Weights of a small transformer language model.
Size: 14 layers, width 384, 3 heads of 128 (1 for keys and values), MLP 1024 GeGLU, vocabulary 5470, 24.1M parameters.
Architecture: RMSNorm before each block, no biases in attention or MLP, normalized queries and keys.
Training: a variant of Muon for these matrices, 902M tokens, 6878 steps.
Each number is 128 + 32 x the weight over the matrix's rms, rounded and kept within 0 to 255. Layers, rows and columns count from 0. Numbers have three digits each.

# gate: layer 2 MLP gate, 1024x384, rms 0.0934, rows 358-424, columns 128-191
# up: layer 2 MLP up, 1024x384, rms 0.0945, rows 358-424, columns 128-191
# down: layer 2 MLP down (transposed), 1024x384, rms 0.176, rows 358-423, columns 128-191
gate358:133075114170143104163123188071163142100142138093218090193108151174120162132153053137174060124133106184115200128097073079147122154084125084108157104129127108095133098045121088117145149161122173
up358:109195149142134083108161111168076128127095129129105142154174167103130118140157065120108213146074117064104157153148110074109220079129114106139103067101070104112178173107065131137143124122087149
down358:117127146166127106140119156128111083130111154157091160073125066086154176192142112152126193164190110135165104167147167101117114087085144116124145193109134119190119149150100119168117148162116110
gate359:121139175130092144119107130135111148107143170084123133120112099124162184163134107121137145116184136179090124160106135102159072116182161111187126113106131083140224173139076147075127138129148095
up359:124108144156102131219116166069088089099146085164083165107172108143072148116060140139095123077095160130140100118116087166101144143097134112098128090127180167135125138096130116176095167100104182
down359:072134106175129159115194149154154114184135133110154149118139170127149109127107137121131138140077129139155114146191086108065112156097123120124124115127092194155101093067095166119110088093094113
gate360:171109163147123072116197141114123109118126172091098160118083147140147105162137047135124130161106098143136156100135119168146171039147077075105140127117122133170133113160070128082147144095095119
up360:156150143083093169116106120154154105191155142133155121138089169140078086060164178129146129138130117086119086179104102133162066148126193150144130103127115111135104154100138141210156155143149129
down360:084106096000102164131197085178154116081072130103165118157100118095065091123119169124203102063126111167090116122100144117138149161151120201109130060141153186138112112114186062147142173129107136
gate361:143089172149127137120117101127123127139144110160129123147107118155107105150087097140166057069100066127083179099179111113126145043175174081132103155100107075127085121064123052112111061053174142
up361:119137133041172105095135143129127153164110119084084165098113073145169102102085196142191188190091128147110129105075121190149103141061085101181186071147139219082135131185114180108132159155080110
down361:145119137118119144101107139139123171122139141111091177073101095188180180042123104092134172182099150178204067158165146139166153118075199098096163085154225130102180141163145145105115012161122164
gate362:105111141167122117155150148122146138089168127150134096085141200190138080082090088131177133121113142134147099107141101132159089150167142140136142143122163092106092148135084150164126160134128151
up362:168142143144172125136122148153112125153127115055131131136131196185205155172099094149169108081158142073146097068156163117175146112117101175092105153139173098115095087119162142136109112115124134
down362:113121148143189145164089125147111113154135068096129181100163127088144145129177079088124106093113171131155101137136110114143087084167093110095163093144114109151170161097148111105153188078158106
gate363:197081167116107099032153090101138108181128115117153161063090082131158160125092137233148116181142125155090138079167187143164138067139183102130169099151115151089141164106140138108175169109142087
up363:151159123142109124122116055094111080188053171122137167187151098122186128114141099162145147143110137130066165108139149134130147091095137125133160060077121133097127137105107146078118102110125096
down363:066099194126075146095135060128131106183024133093117119136151083128178137147209097147157124123070122087123106149070143118139151132109112147097165121114085141106091147138116173177123102106133085
gate364:106139139122093132164150117131140181133168168202146137094174141094181163063139137134215149146117082124112129114206169094149117158070183079118105136143108135163137128067139091161128099126145147
up364:118161132144122133085097128177123125143183148182149203128194190114179059104194129133089126122088145140124121088183173116099147122163114127111154109100117125146113143145119110199185154070124152
down364:129100132144108076109184126136140102147158169153101131128138148110127188141146143171095141115126113118154136113122134044075157127149078143140060170139149154160111100124151163224184124089093151
gate365:087138117202169123100145116171151081133088091137159125068139145085117154090097071106112094116123193105134061103137153109125124173136126115106063157161120105098077108139152129127122144110166136
up365:120143086106126142143153070158128150050158086158098176141114089174170120071145117138111148124131057128124165124164110097119150185104139172169194118116094087127160149112099152209093189175133093
down365:159064121144130141150154099097070138085140099135118187092064084177131114140094120128068191096136119167122135135122109126062164120123135115146143116091121121155119111080148086183129153140123082
gate366:100131143100132099101139132095099163105083143097111120142134063109155160127132089113146156132139158164128132176144128070113115165161069141154062134148122137068189118184150159097106084088073180
up366:132137116125159175099121102110125105150176138130124131130155125095158126121099120084106185091126163137152128131110092111193113146140122151155047120098118124146097129134165117095131167140131182
down366:151185136091121111148162149158195108147134162160184219085115120118124145156137136155178142134167159159165189165117119161169100106162156155137130131111110141121204110091117143154077095149136183
gate367:191120084147148102151105162116091132131141109115161119145149124124115154096112124170130150110147144123159070114098136102125115158116091086116140200124104158118109185159106110130151108070183187
up367:086134158130119119171136151130182096146145069126122168086139111205169117135123110128157112121138164120113101172094085118097100141141101160121128154170110102114162100114107177109147098142103132
down367:121124115127178151136117138135165159098119139104164159132119071091087125134151111084120163108156174090142121116102087161115129103089108121169105122079114087059129133126152088183168134160148133
gate368:065165175128120091179119162138164126125110134157120125126113160181122141182104089096159141152105155132089081152102124127167076168169163085148206129146144081114114124143141117130139181150113133
up368:112164116141142120119129157136121163165104143134117108178153090160118147123143128185129130103144063156172162116147138126152127065112067092096112151169064091092145073080085146144152139142149114
down368:142166172135200130137117082134175138120117090137102129162154129131058123093118142199122110163096154123082174107115118147129111162120088069100210117105118131103206137100163082087091100169099154
gate369:180118076121150117140131152147141157124106117178184126112155117147141110089137072136169152114118118196144159169167140135105124118133083099215152095127175153151109181101181108132141193121122099
up369:118087101089170060071133132166148127084131103077149075117121096145126093140114114125073117114073208084138071096077074070117112139162112156119140184153119137112157131095173118176133109095091072
down369:149099104076180125105146169173143132071179142159124119108086135092134083113148092104137139181132114102102071086102105144085082150145114103190160060140126134113094124140250166159069136131141137
gate370:105137081178129100152093157161109170093143134120130111121146135119097143089105200106129168100122109138160100103112121127112111082172146110165138118105103114132083098192103123095097126122178098
up370:075144103164129103149113111166130150160094127144114138135094174124173164129149201115148110112148116100090111179161108114123174112166127143192160120051125099120153124138108150144106120119135095
down370:126146054139118090121110120150100165091092162155155132123187124175152114155152138072152119107068165111123161157138136108119143118161088111158099080066128082109167174090180122168087187094117106
gate371:178152077120117126140096127146149110163096155117129144161155160113194111111097141132167064146140171187135124143111095109142135114118142136076151173143119146088086132119158154143135125169177110
up371:108157059093087128103089085149139133118079202106174100105097115115187133165186141142183159191096125103115169141159104182133193132099166136129092131167112149100083205083190158122163105095192111
down371:135166160128138118151129178142092180141140158138107151099107137112092168134144110135104101111112133130158125137145152175095156112132143061133146183114112159186125118120118167137141086086147097
gate372:150112077105099140106158146077171120101089161115203131164104157143083121109055106141101152095124062140119107124121184140156107124120136106106156096149180099079139140146111161097133143081134160
up372:130140165119145134124089097100167183084132119097103180132133123063141100181094125176155161128101089118139182093130150145072168145141083166182143138134081121088125179093119120145122115155152104
down372:101152133096151160127161146132164149089105146164154130111080152106142086123084127114139159163099096147149122132112141196083095165167127128178131130121111129077137100079143102162043183119131153
gate373:114130119117148087124109153145121022104161138103113157171142112069141115162056178146128166139186123131099138095150122147131145147095136053089199143101117123155089110121140147113121188104141138
up373:169133108115091158128179117131169126182153143119099119096074092163128136133191137117115108164164107066208144100090135160143108122129169134146140124103133120079179145138105161149155089107115127
down373:139137139115176137129126136081160119109168077132172178083104116170185197209155121141153154181145139111144197108165168132111167067144125164110145146164150176151122082145075094105163131139137077
gate374:101103072150106162040139087106162186106163086102115085165116144097088135053096073091123116147124096121154093084169174154108175095097187150128136154068159133157155111184106101162164204143046115
up374:108198029086136094070128111133156135138119066197124129143146131109116182133114146124079159067044081125107162146103083162105131059133103084162149115125131144135118111171120135098097182144133094
down374:153188144132163066099149158139166095088090136089088187166086148129141182129143056067158144026099096141134095088167155205094120068090153142159161106162102144077062107108114102155110102155126080
gate375:161053109179167173125138187136088132121097142121183140118129153159168166082124083119164101070158111120146145072154143155114180151121115121132128124115134135155169147092090168135110182124147058
up375:191091139152078118168067154089163119150117102147131160099116168050095142169136143132226123175127128095098137099080151144172146108056133149128153072209119113120170109105135128090149101145116158
down375:129147150146173100135193123104127082100110098122105125147102130084135038183131091133084086167161159142133098098070119145122087118105148132117118126160121090083075151101176110164085134172069152
gate376:086070126128192065077219131087189149164168193121126144178176084127097114158111102119096142089107147178148129115168146089159081132114141142127091085122158119081111146180132137127113076107124093
up376:128182134162161103110138129095134101103193077123123121075128153126099115178103129092102151132116107106228152134121109124161144096115164143182120138164139104116130190119061125162117132158096126
down376:090204134100132135104185120104163189158185108131163138086131137147092109181159103127093176160096103104172130168139126186137156148115116106168145172106125152070135149125074113190109191134085145
gate377:093138135092139155142098173111137170095087129142128137181092139135111100141082135112109161112104138112092087130123137116141105109194087158129148104066152078101098103116184100134125158101118117
up377:150177079144145185113065129171160132151126119105145139149143168136140151111100125093153121115146130141081143111117155140121091089137122170099090116082108135154108125179128180053101098133170104
down377:110129115177075078182122112154159129143101122161116139117114107118151126120176111156098101185084090129147212135121111111103171122095139090111098053137109169131193145105090136126153166149151183
gate378:171153141130143121089155132157148129070132120123112103149124157142111161151122100159120129125176095111156116103084125084080107130129152080126151123119135100159165122122108132133190134107160117
up378:138142130150115130139126135155123163112117154121138127130131137098154135102111118123108115086152108120175168144088111132116106134162138170091121115173119144162148068100086121151150142079134151
down378:090159153096108124171113125137072145146089111128161096083151085157193106110080125056148096148079126132106133113117096174138109137158098187103107123147128166151131118149137174129112146108101156
gate379:114091166152115120109123114112137146183168149111146117114137121168135116160166105116171136100178064122213154113159063148180117158114179131165122114144124156112129175142103101135126134081144110
up379:119128167105120100165170120158150112098125174138158152080108124106086130137142146091130062097151120094127102150080089175130121129147144144133128119162119120085140123098138094102106110121082173
down379:139079070101135098077145145103099161148127169116096104113118106142101108133129132140105126117158079158146134110104122103136157151129135126139158113145065161142175067152141153149128137163160161
gate380:065083154138118115090108133101097096110156122134135168198108124166136134053165130105134097107176133181146162155136114078096123143120170083145173075151132188126143095097065113064149079190127179
up380:143094133118130132111163145176106140084192103121162122221116103092106097077135130111157163095193061144132112059116116157059102160179097143138191124131116155175124161172095160112142060122161108
down380:129098141135094094135137112164065104108100135152121130164143137149119145094127114162081158104152110161125189096082071132120123166161187125143127116088149140146129111142122145136101087098162113
gate381:154123143186128095123160142075156151086198150152108124128102089149070104103188129144181175166120125052169117095137158061138130128139091111175137108142084118153111119110113098131138148169158177
up381:067087105150133072124114135080139161136135077154162140102102156101175141148122184191118122076174122132149123150136129129160073087179059192126162181149110117177137121067111152185077132164172073
down381:106126113157077165152072124063104160139118112125135139113144097107132133143169162133115124102107114152150159123166114147161103099149091158120164151112100128117141118138093100087138172157131120
gate382:170162057147115147098149156146116121179098116121154185117157096114102130110148101077122167138101131113138094142137148090144116129120078137149123091065090077183105141163188106140127159140130138
up382:071141130068187149092155166124090128142188118176130203140169071061149093132129077117169197170112159143138170207107107083150189151120168116143098124130133095149135177192155107145217111112141169
down382:113156095089159167120169107161129118144109094099146138131146120109097067092137145102154122126165197143129119193134111125129122116129156123086133091105079075105150091092168179127147137119175125
gate383:212113114107114175106170143104136138135138129167103146174084164089189125092077144172118083070169152113169136130110162142122113161158132097130151101105118131110109137098088168127101125132116078
up383:084135097153152144109065157179129148177104104101130110117179139125059172100120138142156121156092147081158077135167158103109101122166151155167107176191129092116199115134157145134137089117141127
down383:126152118130153129121063148138097110127144112174170132186073083127122104117120108131075102199106114154119093152144140108118179149179138100140170136110103129042136147046084117161082098114128097
gate384:115097087135144152079098121174109166121213070091099128140075114155095145158127132146143133170128072136108114128168111151155102165111091141125167135142111076140123155124138122092123112162185137
up384:147086056093158110128113179123081077135154105120141072189194170130157150127118153131116141071063075149101151129140118100149126158175162103190128109138104069168109142095157116082097092190126132
down384:116154127134154093134102137118075105105120183135159054131100107123157127104116140074122070101166068103122076151137105181159111119115121142133136118082140108139121074139120089078142119160124126
gate385:122140093167151131126114098184092117118167136088124178180138111087139170156079125108104099169131099140136126157198152121155117093146115093126160208153038152128107130067179064081110158144105162
up385:114196111113120118162114119082141120142097115128132137105153153123154186135104109070139186060131126157125077100110090109146168147118104152135118196115151089042131140148154112117121142132188186
down385:080152128120144179166021137140136109088163085093190130093081133145116104120102139100132184137109100118144155146067115126150121143103170184151151090133166150132154144117144141128110092166149145
gate386:131127125071159083139092128164111094145122091151166162142088084096137096104150136163146116119145176116130096120075132116142122137147135139098160131101110072110163134155132167158140118111140148
up386:075115090169168102160113184131154192173160124098164149116143164135139201134109102110111132156074115142164101184124083177133058082138113092129127163166124084137101166134138081110070143110176129
down386:068115124191124090168139144185107174150134100171121171121091118142130155093075138095107138095111133146133127141081101176110094113156130084127121118122166090116124155149103104103087090171194144
gate387:185121148142114137131116110136130124125185147137170175139124130121160091180116129168108112102181138145056134160136092125121152150153153106142145135133149092148089088156115123113122128161123155
up387:153091132172113154130128127108115127134069136111134052072101175181107103136108099082100136178062120165109130095150117151098109118139118156197136135138128076151111091160161140107175135130073109
down387:151131159106098070152130155129113157142081119131081096126175096122091174138093148050109093107116103113102131179123180140106153185094150109187113109101155170109068195130133120093126163101114074
gate388:084124112151093104180106112121077123165075149180156143153116155145103129165090118124115129187128145119072136121121129118139100125152121159138166094148147137177160120164178134071176147190080137
up388:113145066167106134136120076193117050066134100112139112166145149150079102149127114146122128132106124150127148073132131130097146094130147096150108152158070136128101129140124096083129081165153121
down388:101150066162134076137098094131125082145136143103156148158162149144088173085089197137083150135168082133166141125149183108171131117086116096174188145072173197099100087091117144122146096100081109
gate389:143144156174071047169167061095128130040101069061129156101106182165103123181120169141112174173065144083137118110068130190097166070090161092156091147170080155143105112145188137141066094134097161
up389:097113074150143101143130106117105133071106156110199158099145141105123116083128090056090133157099164174116159106148186132099099158063197113085155068145159076156179196147144147108052106187105091
down389:102137083098137115162183087119142154030126131071159102093152145134132112182156135102116118136080136112151115104095148136139055108055168128149108099153126098144144145203154101093088111126155101
gate390:074096150134115180123109087120154153121137146113139136072134178146159095138134159184114166133132105121157130125115155151106139095130179171160113091135092090096158093135163148153156112168165075
up390:076104133170165106106121105119106080102063178206111189132125158155096147173222108097170157136130130080188115099176095129162160203094095147144110126157127137100153122121157105141172194064095090
down390:125114188126175094086127119136123091083157103139164243140098140151116106114235088125156045148156123160145133135163137103119152110146098059113167135115135152172178114124125149132181130150112130
gate391:112158132129108122067098167122106083109102117155125135095086149143114153178131084137150111100141137105107110129087134128133128071154100118128150115049144108110129182153136087084123093125159161
up391:122160084138125174129129102177093091054147149073094124172106111121130130144167111117109094129111143122096146102122106133133114103113108171118192185140171109121150193156139073146145079128106099
down391:167140077151113123166230145083116105146084118075139075155129120106072173248120073075129085084136151130068115086172103151102203070164151175091177178211143168065085176119188126107111127117111149
gate392:129141160172202117096195169097043118159115114099144122067100177096106104192107097099156112140097090105139119101112068125084163139134142137130172143106099130090141158118094104140120036144094147
up392:184137134145142114154087081123126134179123125130120084134168109083128041172180121165137148071121188129124126163170087092147113050100122115053042138113180162122136183128117092118177088096164149
down392:128152123145118104116126039153121133143210096138092115103114099123138126045177159174102116142088159097095142065150141144117089140113109059114088155144098192114135123124145165149133175107103112
gate393:071151128156116177060166127158118148125087084129129190092087117150184161145181131097184090119163086112138167100129087111108115117179098141131093144163043160125156136160124112158158095174131124
up393:155140081162145110163117154170106138123197149125063108171110119138091104146103138116114091120147106148121087141153135155173121177046135125124078122147163235081133140128144056146164166093115148
down393:182095136156113070109152169082081126121164176118096167188100155099103112107089123129169125101131073135113144133168128124120144113081120144112128124122148177114198183135146141136149157130078099
gate394:137112119151125176148132136116135141153140118122117108078164103182112135096126141198130107102092131142153129146194175137131121159154159108113108167165154086115119146111124102117136110131140111
up394:065099080100090142092107116167138153159125146140105091075161115156129179107118106120107128183129093120168150147159146081068098152163200123161128074069111124091155196072159098153146131156133130
down394:115115158127157092123140144129147138105097162132114144112138146118089150113142165110056122147127169109142183122090129121131149103122144072126097095125125106168093088116120126174133090130170129
gate395:103091172132139122148152134102113116126122166132150088095143122151114163152125143146127214174099102199130122155119152135151165098121167144127081082135122146112137085177179133116119140147086161
up395:118174100091161115151147120169124133095136143086096168127097138117125110135126089130118100028157110152158183126145146122159088149099125136105119178192130131122131164075145102111075111113163113
down395:131123156137129050104135084121118147101138175123141149125149125085176216029143112146158115163154103181120152197162162073089138172127147071143147084126133111157070145159121149088154155092125169
gate396:087154065119179104149152100102124058145083157109155108130123172135095162144112094090145117098114103134147092120145113128143073138153059073164123124081132113163182119127073098098225168171081180
up396:142133151134061089106180063104148152196093118151115135114177096144122168175168121149129178139101118092084162135097113168176138077152152130143099200148058140111136071148137092109084127105137115
down396:138123124106194193098137154123027023131092125134092178099136113113112076152091094110110125106172101057126157129162138155117134100149149097100134082100080106109134134130186142134145162156057111
gate397:106132124059137172111164159150127145104141073109131127152111122138095062093150145160128112098110092059068139099081097087102128058140113130112085126138158176115107132119172099170109142141062165
up397:097193158171104141132100128106073112124177092135116149118111086091133194134160120192162151121113114110142105134135089108076134152105071189139091142131110104082142107108148161124106132071084113
down397:092126072114164093127068160088159143180147126087128107087121079124161134108143109124128127171134104089121111083214114145108156153140134070128090151079096091145090156112157111139126094142089095
gate398:154151107153146090148126165125137055080090061150148112037110167085103153146094178123164139112122110126104140094148098159097079137108097111170126131134136119099172105102150071104081147055139111
up398:157127172167078113098145094129138244127132123129097152145091114117130174141099110106097120128154097106107116110137172156094175174139108135106177087168170136127097134095167161077149173075181103
down398:120121168079149147162098077117128192113118116134117081133130107140112138145117020115165142082122113141128155117111137134120093130117101160146150104154176189111107108089136100108116062100148145
gate399:103105163169153090124104138096160142132169098084119165174113192173103140087135076118129185151098107105127078126129137112055112131138085141146132126115110131082140101176168125115036131097102215
up399:108102132099142122104072134131118101142147131144146189120128165124146093097117110146124136116121197152131131116182167138070126102154152064116129130128128204103141139110123139104110221118153107
down399:117183063117125104110154136156108079157182092100107098125168198119133100170126102158123127145132154169152091097106143177167165076144070082156137111179130160114121147104127099169117131129132083
gate400:090148085132128120111101129164163131158180142078098138111135119111102181141120104143078081139125166161080104104068137159129133151096099093081142108129112139171202108166113105063101109181085133
up400:133122160107109175080133075120134122121167135090159103174109195169146101163095141037135147116134172075147097083145073137085128071101124126109175118135118126135159113088128123085134125096104161
down400:098080147138106137112089108085086108099116137073156090173083146111094118114127108119155083089130188126137104114143149128116124114118168194121114130140089118176124157114173159178114116095137130
gate401:118138134115107095181171146163140129097131146123092143101096079151110143062135155163161145146070084146116109116150163130106132114178109107162170123118065188202143158141049113085177093128151152
up401:111157146139116067104092148140154113117103130151104106133099128167181156135180124150089151168072087148081143096083160136108105145111120175145132104180115120154122135170148110033162100143170133
down401:146107126141124141105121098106110147125128118134164098160121154175163083137116105117065123122120147086100144108151169141115146109102141113138155109115151116124126103169097153102105104156106106
gate402:107108095093125157164186135121103117080122122107153163151082153154141189109145111133116187038135120106146091123144076138104156100154074055166057090102128145152085131165160083139169112060171129
up402:098186082154127187142101142095067197042113157144125143134123138147102107099104177171120101175108088154115165188186176090147146112129105137147150070099145137089172134096100115135095154189092119
down402:118184167126151133092110170135056124133150090144152153104185143119139146153103149129122145151159135173111106143201173086093132085136126114175141097074138158079141116124132105170046116191105155
gate403:141111047111086093149146105141088139155147100118113168102116131176150160128151090127133147158090166122102110128157133144176127120096166200122107063085138120186106186139148114139063115124107099
up403:105101147100162132168160186091113109108171117117114134113190200098163123137144104065134134105096133129169127116147107161103204137117123116125161116104172112130137117082154088101115167130089147
down403:118101143194174138142148161105117085169135137153119110129119199144090123126130108099119098122150111086074108092135177154122111110138074158164131113137135170162129121112105128133067090114065145
gate404:122116152133114126137156119125125115180096101199131104187112170165105110071150074109134089145102161203094075127127106114147145111106200136061113144109085123138100138175096083131091142167174076
up404:102118130137116171192129127160152134062131126090098128112117160118129125157130115132120119133098155164092109183196119138139168159165131099073137056125135091137117197173112119124146138121097163
down404:133159124070059162151117112065134197139141112151121088067077154117117076167096155165091135145201173130186110159120185142106111148126146113109138158146081138100110115172171155142130112104058121
gate405:152198110159196100133141124134125223132095107160141126086119136109106169093126091112094066153123158071137090119061181145164132117136180160105136159073115110124093140155147129124135122129146172
up405:136097130130153171104141093129167168146087138118117148140099142137108169097095126115120120157137112087132131062105151188077080081109167183169094109148091041104082108139162087127146109139110136
down405:133102151123128139125094155165094160141061109116110099096130116159080112110147192124097127114110056113065079168133199136139077143108129133164100135171117059138123112128106103138100120158160121
gate406:108088143096119141133124191138114101165096133099086109117147124159202107156152135084133175136176165150148124155123153171105155181172085072073084108119218110136067156136147107136116105141128126
up406:134148083125127116079117156071119081199145115152089140147131165094150147166182174120117126119075129118112095165137159138143208099128100085122098125103098093142115132114141146126152148110169165
down406:145127111118150171112118134127096138196099165107108154117150148110125126076164134138079152125139077131074129146113122141145155147113095112106103163085045143090141142167164176119168135103174124
gate407:115113124117151121113164203071114166116115149044175152138132110134074150130133195187100127162123095120074191139117102220130093097166132088108120132089123096157207215142113078126115124022185058
up407:103102103129138135126128155136114158125131141149129140122119119105087173162132108094180156084118138116153143145086191133147119150194155135114178119113148086127062117084078080126162096105158088
down407:156111082145157102116201132146092098171103076111120148104114132114121112163105078106127146132112130116137139138066150198150154181154146107125155094117080139133121102133053155067143105059160056
gate408:113138147122101197116158126143089109147229111153151159140129061107163093022093068115160048184153097107115129137070151151127146166083114120111102151112164058110137129174200127080143106163176106
up408:083118217172140120158190146155170188094141181165146135147096129079089053179101168141064105165157101178141115098164077097139093171136158142108165139129109125129134069145098139172130182094060136
down408:104111194107126143076150124108157115117091146197132121113135158142111098124110167162075130122121143173159118150128088156138135091161137162099211182214076185123130078073103145122087184123119158
gate409:145137110083155112112115172143090130171194093109202135129100131116124132123113130159125078089206105138142119127061200157180107143146140092174175151155135076139070109120131170059108160184158097
up409:159129117090113151111129098156163119110129160077093140160148125147145121104133126133102130091100092109133148183179134166078098122024139137124135116083113123143164131110131098081105129141129095
down409:119149139114126079160086098115125143122101184112152109112108149127110133165128178133157114152160022078150153140146103115108196092093167163151055172092132131151094170096134111111160104193078063
gate410:146178105154098117157133144095163087084118083099218148106136107165111113107095140155157155120112128114065074126158207095166128172121116105147092107155184119110137111103150046168124139140158135
up410:124129133163167168178152140147141093152081134065166142154138138122113089173114138122113120157092093144080197124098122115097157209096162175163138113080138129115163135142132096185152183172181144
down410:129129106128135175177141142139087141111129100134170149122191154070123103129073102087182136124134127034104128154114128171109133161139181222081093134128093100138077167133069135149142164133063118
gate411:159091132095124206180169050105130153114164140144123130150161154087172152137149097131109101092115124129173113134085154073145106077104078124152091087090116159107168129134069157112155125151135052
up411:157211102206127115107109103152111127150124091147102141103091177158088128078109121169122117143151068135068141118162162147200087175110142174115124141105108120166159123174103149196066131123087077
down411:135170125084103123125087110079132098113124126137071111118161165147126165163124144181110153116073114147136117109075116196122091125120135162133121119084173179135088101124100144168143124168107106
gate412:161141116105120143125110083174168150122120103103117195113091104096074109129172191104147128167147103132168083131137146124108150149145139108105101161115109104189115105065223066200097164166108188
up412:100109108133101144159149115113136130148112088150066134109149098147162067109099156047076079154085052170125137146112118114082110124187120106133174148154141170112104076132172117181196078101115156
down412:121164204124146139153049130187101143160137054054108055135119118144128094117131122146206138142105137132137109086177132114127132129165075189117144171126058147086134123140184119181152082130165106
gate413:160157094129190119104131173100066088084106116098163161136111105092103180169144125113097120111108141171163136156098151098123116114178112124112139142143127158151163130130136084128120130101100120
up413:059105071180173158137133139132106092076142060120185136089145089124108135157124109139160110156082101140131130165165116116086122079148102141159091124168125118117172184194118145083150119117143106
down413:135166134091142127110032105088134100177175136126139113100145114146085132172175144157153087120144090098135159159134128102098113087038108085124131105157090131141135143095137119103158218101147058
gate414:133141112095107114125113153133165135136150169142083118114155158091125156113175122143189150068170087153117127125144175144113104137107113105090087114205143083121140124154162169129161101172141083
up414:095068085108154142072134102110097125072078080129151165075160140117071139148149124145069098148084044105142123132089108107155144130125103170111081146122113091097100110125113168154128118113122132
down414:096088085128123099117164094112143075130153090101115089145121126141186092051066111048139071129142159105164116100088114155143139159188157148116128113120094123140156085116108105102098140109176099
gate415:081159129202147086117177137166131149161132147153095154100157099154129155148063124144110134097149149112077067143090105125151076096130123133167085138160066131134136103160151128169149190115131091
up415:099078084155169160102139124116114121121152168124131134112099162051175145176128099127113112098088055114100099100069136172126090098147105092168057108101145145158098139151094150151081146158176161
down415:068155162077147149185087095130157117155137139104101102136121135123087119149154091128128106137162123115114129107091179183098127102161077166112096168116125151158157122100102138040094123111183110
gate416:166078127164142100190187150111141128135098163137150117101158168107126088139073101141124144181131117183128124196110118125070147122150090135154118112141138157151135111159102106146203173121094119
up416:135171113088143192148146126116129109095159137119105108151144119161104143099179117143142146171069137145138131176081101147087171128133117186168141073141108088095056224139160114123148176159096084
down416:112074107149135159119172106092154113151204121140098121150138172149162137101178110150166155075116160093159128099120104048165164102127101159141141143127098075128079191153119133122206217133103092
gate417:140158110182174166120123136165146124119090127166138144109134138111118102110153124129123168195113132133089130137132165158131133124209132081108150168108123130145116082142140101142120181102118124
up417:132167150115100109161155124088125109062120169108122111119138157143166111112106108090132128021162117154157100131082126136074125123175156167137140102162127183106123172152117134130144122112119139
down417:069131127134063129116124127125122112144115045150188103109137140114133118161123139215107137067160127145149135118097107153047117041152131205144162104125070127140132160163182129110123131165149111
gate418:149146142113078075140175123119098143105116183140180152134175170138098098134141138077102166114124164149158085184181090152120165123077089114135127141139136149137160138125090120130144145126152158
up418:107157140130105112124069130159093162109146071100183176076121094167141183163155172080131186141122129136111124146150102083087174125080142139105125110164124115061112156129157116164138157167099094
down418:070166102157097145064137102146081102136123175128146077146104092118084098145156147044098142152125152106146203125157124139108146091168143151149094119188174139134143190125076103071129142047148096
gate419:108103127166167174038131105118087196189068129120128098077131104203150143163142109106117125140163146126124142097167130119114127077178121113170150048138096108120158215146144147099143131138096158
up419:124190096066140081145108125090115117124159159149171127096155102125142109106145134149113156160120118115120113186131134175128057191099089115122164129231156143087127136128156127093143051106157105
down419:152157109159106106141112106094138101129101166109138166150152108138173092144117165095135108184190102108108131071108121210201104162152183179152180183148083133179033110169166141168184155149056118
gate420:116143142129153101060119143088135116111112113062139105173144085120105096074103100100130106117124133152066143159136133168134105082106116130164189041110090130155166118144117040071171151125086142
up420:115116137111134120077091096106127128171062154106155122113151101146158198175101104127149078118159145159076034151179150096120155157159138162091105114105182103105128092154128111160150138062138060
down420:120126118076097202121134079135115138110134143100159124080139148170127125141074096125115127173171114099099111089145159135143126140116149161134110161111155120137153109123131101106170152151158156
gate421:131096081156123130109159117164074105137135117134168225124187120130112177120114168175114144187136120132110113152171085135101076117135185143075148144092131130173120172151087123113140101154075148
up421:108155098088160193121091097114075169151121144113078138192043130102126114075086131082150165138152081181150093079128176108062188134131089160103146089074146025109098142150105085162114095125121163
down421:140160121143145134125124113155139164140123056122132122162186101119082137128156159137142154145188103106181089138127127075110123173153125151160148133058121165178123118121145125085074100167136194
gate422:132091080101055074146112076159151087163091147142155129082155114097144174160133134144100096177151182164206139139113143149109150134115146165103136133155111123092158140133097142154157118142123112
up422:105153084101137130166102137123144186146146168130088165110177104147166136141132077130185119127109164152147136194149118165056196161145161142147129078131153126146111104133074129128138104136146118
down422:137112123158169112103137139132191183220185150134105154111149119075096132109078139104189110105144118079151138114102180104123158207097104161101140134107146139078120139131117149108117118123167113
gate423:150162180153144149072114098124094067126087046183168153111130149130138117118111115150187155111109166125119153100090140131108116148111117118093148128157138130072130154164108084128144198120114169
up423:130122104067151170134122188168106085100155083123105126148107157142179137094150114120115106137121125143149153181119139182091177136138158114102115140145160120146091119125171160140121197144067148
down423:159083161104139158140077127194121163092150149132132116161101135157186120132121084150096103136134138182121142204156162098156165156162112120082104117119121120078082083159138142174084103111123131
gate424:157102144172159073130092112191168154119128149078138118184119142144111137092109084120095123108127106120121099082157107114118105133144095131137094107093070132128190116063162115176109123113114120
up424:115150148195130084088085088171159106141106163128128105106174119162102097090154126143102115080124174130096119155081149114120068113158148085094067085126125124143193116151210148141138219161112151